Weights of a small GPT-style language model, trained from scratch on English Wikipedia: 32.4M parameters.
Each number is 500 + 50 x the weight over its row's rms, rounded and kept within 0 to 999. Layers, rows and columns count from 0. Numbers have three digits each. The size before them is the row's rms in percent of the matrix's.

# gate: layer 2 MLP gate, 1344x512, rms 0.0995, rows 1252-1282, columns 448-511
# up: layer 2 MLP up, 1344x512, rms 0.101, rows 1252-1282, columns 448-511
# down: layer 2 MLP down (transposed), 1344x512, rms 0.0459, rows 1252-1282, columns 448-511
gate1252 111:505458496581568581509511359554490644443440452437504451467507519440471490514482509566517474511522495499508467459538510463475552457591489464454513489545499479556443525553531540486501587448419451
up1252 109:457545557532410441473532498450455439518509517528442568415558552516549460534472464554527506544454527527456411457476570539502348511536507472418435428493460487473467482496495467507626541418594463
down1252 113:584649490489532569442470519375508486473510524536581577535485512484449442538504469482584457470506492538437477443468559526548545519471609399549436537519481460546478570474476517538542438614554598
gate1253 108:457430503556500545462540448485471475446523599506341509493579470541630612386473472444492461489485460442531507384475527481499462486531461621528418497398532399542439528422496535519491484418467553
up1253 105:409551557507526406537407567435499486475465500493499501475534468506479535503484505557490499469447491487560548619488467476390507538463574365505449544524420541505528424580464479521482429564585513
down1253 112:459457466388628438475496514487492522438504491575484468416566470441454513516529483589534446491534574477507486572516455569437585537446398484495421502508421551484576571395523552474449472513467463
gate1254 102:524480485553467507495476468518336393576490457566411478532540543577489481491493452500456423541574531579468439521518478479497433570465568462482536497580496458450497443550525455593449474433564497
up1254 107:538450566456494428553526556488512553508546504468473471444463498519527526489577479507474468483488525490552485495528523491522491428531556581605452417528485475520429470537491529553534444555406496
down1254 104:442504541487472484600503502451499514468508529497476503550554544499522442420490477583477474495561432460504452480500474538489302472603494532530473490507531527499624516447435534490425441546529497
gate1255 104:458451472497457441497494556500460485456505525554510507541428508529471562532513495482510450572548425486472463503476558431503534505422517525546509480495540593475356448408624530471487476452524427
up1255 098:421503459467566467489563544443532497457542428488448489469434474566485511493510500405501552421458556508518469511404524483569523505564583435500460510506484434545480539506503465467555421463512507
down1255 103:523485507554561516535477551464579453424529411492524566483519470440465518494517554452568536454462551481535454483529415534403557501592551466560549484495475382538456642535422499497580481567484437
gate1256 072:554570526485531538453508553422429478506432529535532604554548508490484553476532513430517508479540561499472560469521501495454453472494500582600477408448460535436621536510582495482515483489566456
up1256 067:526458451484527465550438500510471580477450514541467506468398481401428434323481515508417465485538458403518420513445476535403498476577454544459455530449546484501486446475438565520493552488557523
down1256 068:494555509532555429501518541541509429523427544504527460428425488490437560571446564434530550566507470464464462527507414489566447488492552500480540452448419533426341508518534523511559503514504547
gate1257 093:460549502470559510455464515407504489506370408539581477489591532526563470458466509508473485581587457510538469475519470532482522452614504533604519504519606565467507554499485539512560573557483398
up1257 091:475491586560545485454411457473602552472473593547525534531533457423614465421458452465476504546448440414488442446512500495549480419540431518532571527519608470588513568520554466482466545513470417
down1257 094:543477549523532499483507483475486558444544433520550521555579570417492370424580431493503454534498552488467477513643463506437500458519599507550487532530547476445502472550604479503496581566496437
gate1258 102:402519505429453455466527515523353432499504453435412419478499579500417472464500544591506440474538503476500422559478437418500486495638428513456456444528558478530436480526515469471444465606470501
up1258 106:423507518540625438522427441546510507551510605503434492502474513470487504525601467453599538579515551535516570492475449534463556489496662408422460566475563553436457439442485437461472505538448475
down1258 103:478513496539543510468432595577502460552541488456514551524502517398557460436461495553528443536438572498553566572465525544437495593611550519447495555458530525432490485579517556497495516519527506
gate1259 102:372476517448508561479580458444468519561613539425519431504501471495505477591585475465541487471482468478462577516468498583456436367496462519456588506513456467574494488478440539495499504453485543
up1259 098:516476456565555476496489542594511509514502566483452481405559438504480466353536496504565495487476576564461508434476524553462428508403531515481444531551500510550506565493507554555480493537512465
down1259 102:565544400495487464492409577529546501491490542593415535403504529542504459516513537504493467539514575477513533560493508486571472576460477485472515445471477605549530509512652495537489531469521488
gate1260 096:565535510527426526516429518599478403416482501522490517525500486601486533566453488544500520585583457489471465566521438430561562570633512433495466546484475526462431549531519481526460442498484457
up1260 098:499451540491567422486499444385486556519478424502581559496590475539496518420498541567520515430516412492554501533444437585516511516436535491538570482457574473534546465503463499595488459505482471
down1260 096:541480531470477543423508431450464402442475399566607384447539469516512483446508464566545397479522519522512512565479539511540454485472493496479454531479480491520462495473521459509506519441461462
gate1261 092:510476518452527511542504552436528527528463494419604542610533370554505607506519511580583437506489444426476544494521488499520443496489442520466563499581454456434597536524526611583437421524476389
up1261 087:401518433511519438533520520489496425533484521508598589512621480515560553581446508374525379468522418486490577488416497507500517463488420467463571487475494478463517460544454606485499502476415463
down1261 090:492475440435551482502586513536500516434533477427502523519523476566449565587498572413535417470590375483422521500513522529547448464473499525556495435597398469454518544451488484600548521458434548
gate1262 104:525510528526478515520434529518559572560517478471430490461499548498509535506515469524567524581617523416449489447565535490540416395534587467465505500556479468510544522451463542517641557399551570
up1262 098:554606475641543543396511571421443574355468539499518508480469483509471529502421460486427550438426535538501559456411503481512563432535574523571424510422438446524470478483517588484425446499477471
down1262 109:495567398451453516538465521414470550437494524485528494487502506498447469638436532539497477461501391533447540510480547420532567581603494437531503453368549459471444559471514481582540475503473534
gate1263 096:547583485530489506535551552510577487564508548391417571467555579467487557545509548595559513534493500540523541509499514453460466461505436564474441470477506482462475527496500551455543477474483507
up1263 100:583374369488480503538484507447453529508553483481571529517454518497461499439488499550475469478461530506500620516568438558402631458479562553469527501463440484475433386530468594474476575509537558
down1263 095:452567528577556503428374516530565572546566454496442491528469478534558551598422544461534541458432571478547400448443517499361436530566506470550495467417552500512504463466536420585527521465482468
gate1264 102:523456491544466492513503579435493533472456503491508492471537410552435478511499515584537492537511505421490557489544480492546548396526436584533480539501545449515548550499466463436460514414475388
up1264 107:481471504529475485520446502508540452518400393509512491525513447446471533611511442477572549472447455417477520451492463532522595456606550499565514551462588524489447616439375495500397542455519495
down1264 102:529556505494505550399514492555409458465479443483508532525515475491411568450544426574475545548472508461436530425432436489442583465473447462568490517566485495464431489515555456508529506398481478
gate1265 104:448463497566508461458548401512516444467525441469574532545547572462333567615451544484500471505486529499412436436405500546456520542555552466477563431511448468480508460479508518520546487516519492
up1265 101:491442513467453502513543477475560376490484442485534498410543476480462509677447518466518505498470487512525569468543483416541506534509529508498485510510477432518467555535571493470598399478526456
down1265 107:469472501555495484524576456487534489556550525465412447597499491423415531590472441465492412546480515577511477468502479467430529529517528472491562437561374473554482499573566486533588513529545496
gate1266 092:582507496515550412482491602508535521532510525616463545501534545516429537435536502530417597435437479492483465655409589540486446440513490447545463458520491432440561430529505631506454440493503403
up1266 092:563462518442516490453617491561468538481500497626632505567465497478505558491468572549477537516435534616519515516485421449525579443497559504504496491565605490455535552569475527514441430543484513
down1266 092:504445455538469552484474545448500514498518517472446476414527538345522450437439510508447553423509422445419514443562566482412518466404491513467458472498501536418403550596455564577480499592579513
gate1267 090:569433548416446457478547531495532463378526414462470572494525503468559556549493592473462507583500433450442585471535507478382484458517547544444534558459429539533471555561520549503489512491483435
up1267 088:510441558452484580521563498487462479482538472458510514564463542544636536557480546475581510593434490501502543473515502523409464462545504567499450596473416529472522596471475446571532494498474486
down1267 089:430441404489431437501605545540438560525503465418543491550483550486568494520462529444553485504500585480567490437484445438589489554436494505534420499483444508520481534514486484531446506523435564
gate1268 093:444381496479420519535515490532417591552490492562447531489553492465567580465417566539534534551506456498472439547493506542573487422424600461510573501550516466524423533539483498515441499606565503
up1268 098:436474465394463434550470465466466407436456529437440511485492502500564553507430563512491515469555457462570518437436371487526522435503566549376471548554485508513531516595525515431459465576528446
down1268 101:510490579458447578473439568584499543504452543542448506481482553507580567459392542514547446496542431518511459439496385474476503476554591498539485565524491477595508593563508467488366460421474537
gate1269 106:564524441510460477437471495511525376442483495428473558474469552480564518556493512457415531539529588557477497378524527467447556534567504497453571596564401503536539442556554384569465516569505491
up1269 107:416518419518505444433563583515546422495557524471485529618472488524493420413544491413523578567456533477611507470592500408470467506600515435599385532515475511581511500580401507510501511511575480
down1269 104:442541532409504547514610525575467494542517512533468529459557426564431565443398470413535466494555542469617499480420554533617454459492485499468547566526434605514558470405429436486469505520532549
gate1270 109:490495458552571502507413495467526447452483493500482509473610544505455544569546486609438487485537579524441462553427470586549493492494450518511566519554460455440540496504546522474576531411495411
up1270 102:485550633464552507604447616565394528415487393450519539475482627469448529507546430536555502436498550458529504544443560458504507586496540544571576536517468512489501545493542469486518479455492485
down1270 103:543510464456533409518503507527452506553518513502450587498461555525441540549467589596387480514375484424510466497573507535535595528441489511588483463494533519562522507510496444377440533561421480
gate1271 100:405545450516514465403454574475580568461515482506477586433423506451545469426568463429531548412534527464508556484492571529583449530498488513421522466520481486541483530408489447529519432518507591
up1271 102:506515535524506479443535491476481430533482554389510529442473526433474423501576372408508533575512404481488540460558546493526533520451526481452563440449463609479551542514474466468542491479532453
down1271 102:574481513536512452521496471540474421474487656524520477480526448479590446472485504477486475479496462626469401554492493534474459528536557478470509428521488501485541517501408541488476590448525483
gate1272 099:511491529476511437523502411538454529501554474388567414510501432455552500530543439612549540424520459519490482500380555539519486475545515551524537508445465448578472451460489509481474481550473373
up1272 101:527496443518525483450495566513461427562477511630352593544592555528504472504378567522624498573436441499568525503493520480513437473520453466463506512565495521477479439511492463451394518469591480
down1272 102:539385450554499537482499500439532502477539468554502504556539502516458540604525569449599506519533533529614458571591521536436573465529511483520509515571579459474501551601481568481516596485544536
gate1273 101:482536564504503534597546458402588474577402467519482514543530515456523541501590452487486550507466439484483433485564525391527540527450463575542509524456490484500521507405438516564620494528511582
up1273 101:487490491576493476543527512468501548482414453597468499618534564517457546477484476485473530568513571536469458521434457544499507443523396469470453540578468505427414505435461466497661488467524423
down1273 100:500579422544531514492505455510495532499521496517468536518500524508514591505567499451499468552507467526622470478488554467494560501459481562568469558556548556519399400496561530588565521533529489
gate1274 092:481509526481393494537494562655498432507492467483558480475494452530532508537556439500488503494459478504534605537500472471425497387494502545618462503433476559564548615493504518504529565534424488
up1274 096:437510584552510542540545542509525506501474486502463505478456409563499416521598407509483470594487494497514538553450402550545503523473447545467446479422521619484519522539509472487486528446518558
down1274 094:496537547444436529525475465504576494442402514521431517443479440537434463570462460541543558497422512578612474457419476508531499533489402542533553480436538545576518576491534554495409494497434537
gate1275 100:646542451557555489509520485481538525564496452521571523458393575479490492424536577502516500487508499499433536508479460508558419558581582525536497456535476461507501524477519535474546451404565540
up1275 095:475529515493434470461505534514536519446442579566485542494524468587525482564507475498475564540436440552485408449473441435444522497446546488574457434447497480549501490584528429444517511523511406
down1275 095:569425437443513498473542480562568486469399549486438551522479455605471530517411490511396475530623464558438440521491396492479503532448490519545534527420538508534518521574513467515552509524515382
gate1276 104:513499446416470479481575494476546557498365536475471456465528475484488464398351555519507464513506479400494532479557423495458521533497488463445484498464594469513430456527476451517557553513439468
up1276 100:494594462455532474559597530466545515542562515492566543514429515493497530454437553493493507427541505463510498419455481515479528400481489430429485425414468585477518517513439496594452470427531490
down1276 100:541477590491513504452601485530525516524537427457545490549485498420552431530480456533570531456510451573493469546510513479503535509471485629602478559558563491506413476518496506546507534567499444
gate1277 101:448522543512464523467477577551444445479426476477438431470528461589475535533488473401521541483428451537536583453386447519520402416482487533419533464455471519422481532536498513523583477518459506
up1277 098:490482536481544502483528516520472491483483500474532474544469469556496567534464533509479457515436542444576438515602550468467475523507606492428460504597525482519469509525469463533563432537444525
down1277 100:485525507531506551508614543484460459564461461485458538444533488542472492509533467473501580472494470517527460529513503477489384513453499507520471552525381484473553491457511483544524432455444474
gate1278 106:512493539478425495498488478578517460448499546358448440481597493452496501456437498446468564419504460480482427545491506448566467511621401510564431504606501456548474555458461518551576564569489469
up1278 107:381477509494422564551569566490528545528580373517541500546441505500477462473413489518537524580484536495467427412526569560562554562485627504500549550466447469489558486463558474469449502495595474
down1278 103:471550504447504422546556496412603529455534446474552502488544460469381455489552559529521534606472561470462518572446484505493448575477449442515466502527482515467531516498524519418587552462468491
gate1279 097:530464533529495510435440483432486530511532520523520512479487417516414490478462487490562473482485392486482490528546420575501454516458500490516557515540559515514448461434381597532501443611542473
up1279 098:466496485571515543529575444579420500520494394434437443475431499581528465570546419509487544543561535598486492495470523540524479609526388514512431443499533572543579516517594450482471517530425497
down1279 094:479579487414471477428474591560490495463460513439438457544485495507428456438466447386477516433433495432441503446580611532512492552490550387456535558413466385492511497447540466465473557486531545
gate1280 100:425564472540546444588564477522475523484574517445525490503452452491498536498457472479511460539399460521456474463464475422484493530549508525473552497532551580577470601415495487511499494425509484
up1280 100:506449332552468525579509482468510553484523472564533500586486437540522579506465542570431550454533491558417516567456483554450501537539496517531558529499548566382517533473438439509502511460539496
down1280 098:435451512448437530546492460504462493557521466480495494491599513456573474566420521415493546581478511543410522452521461442472537556509453543540571559435613534494504576471437472395514595519505483
gate1281 092:473505552491546497489535567465502438465450518475378512533489533559422500646471569503566517519482546500547530527431468462500502463504486589494488557439458544619442518493487473561518452468431552
up1281 095:521502423582478523457501490502511581587551412531466565412475448516542504483519446398537492454495476436488603436524534492502596541446406443465508541426489540461495540558468442441484480483492488
down1281 095:512544499531456522570493444545527497520555541467439480468492506504553418491487543525566423528466627534538550446500518502508522514475507538501544535557457550483428497432476500541475525554434517
gate1282 107:518467431542466479537545445504515519560519510509523533419458458470501496498439457429527505481548507446406506526608444528486480475514452475541564409482513458544485608542538534590517486513547526
up1282 105:536477479570481517505466461466548523490409620551493453444487462647411468488484496492530455510472459488447531467500545615567453490500608545507496436528484453459531445554429520544560408402449481
down1282 103:529440540541486529584386412448531515569439525442481468510430538435591491454430523544452440472524405541457581466441505637583511496444517508529496496551485493374524577566482503538498455456432453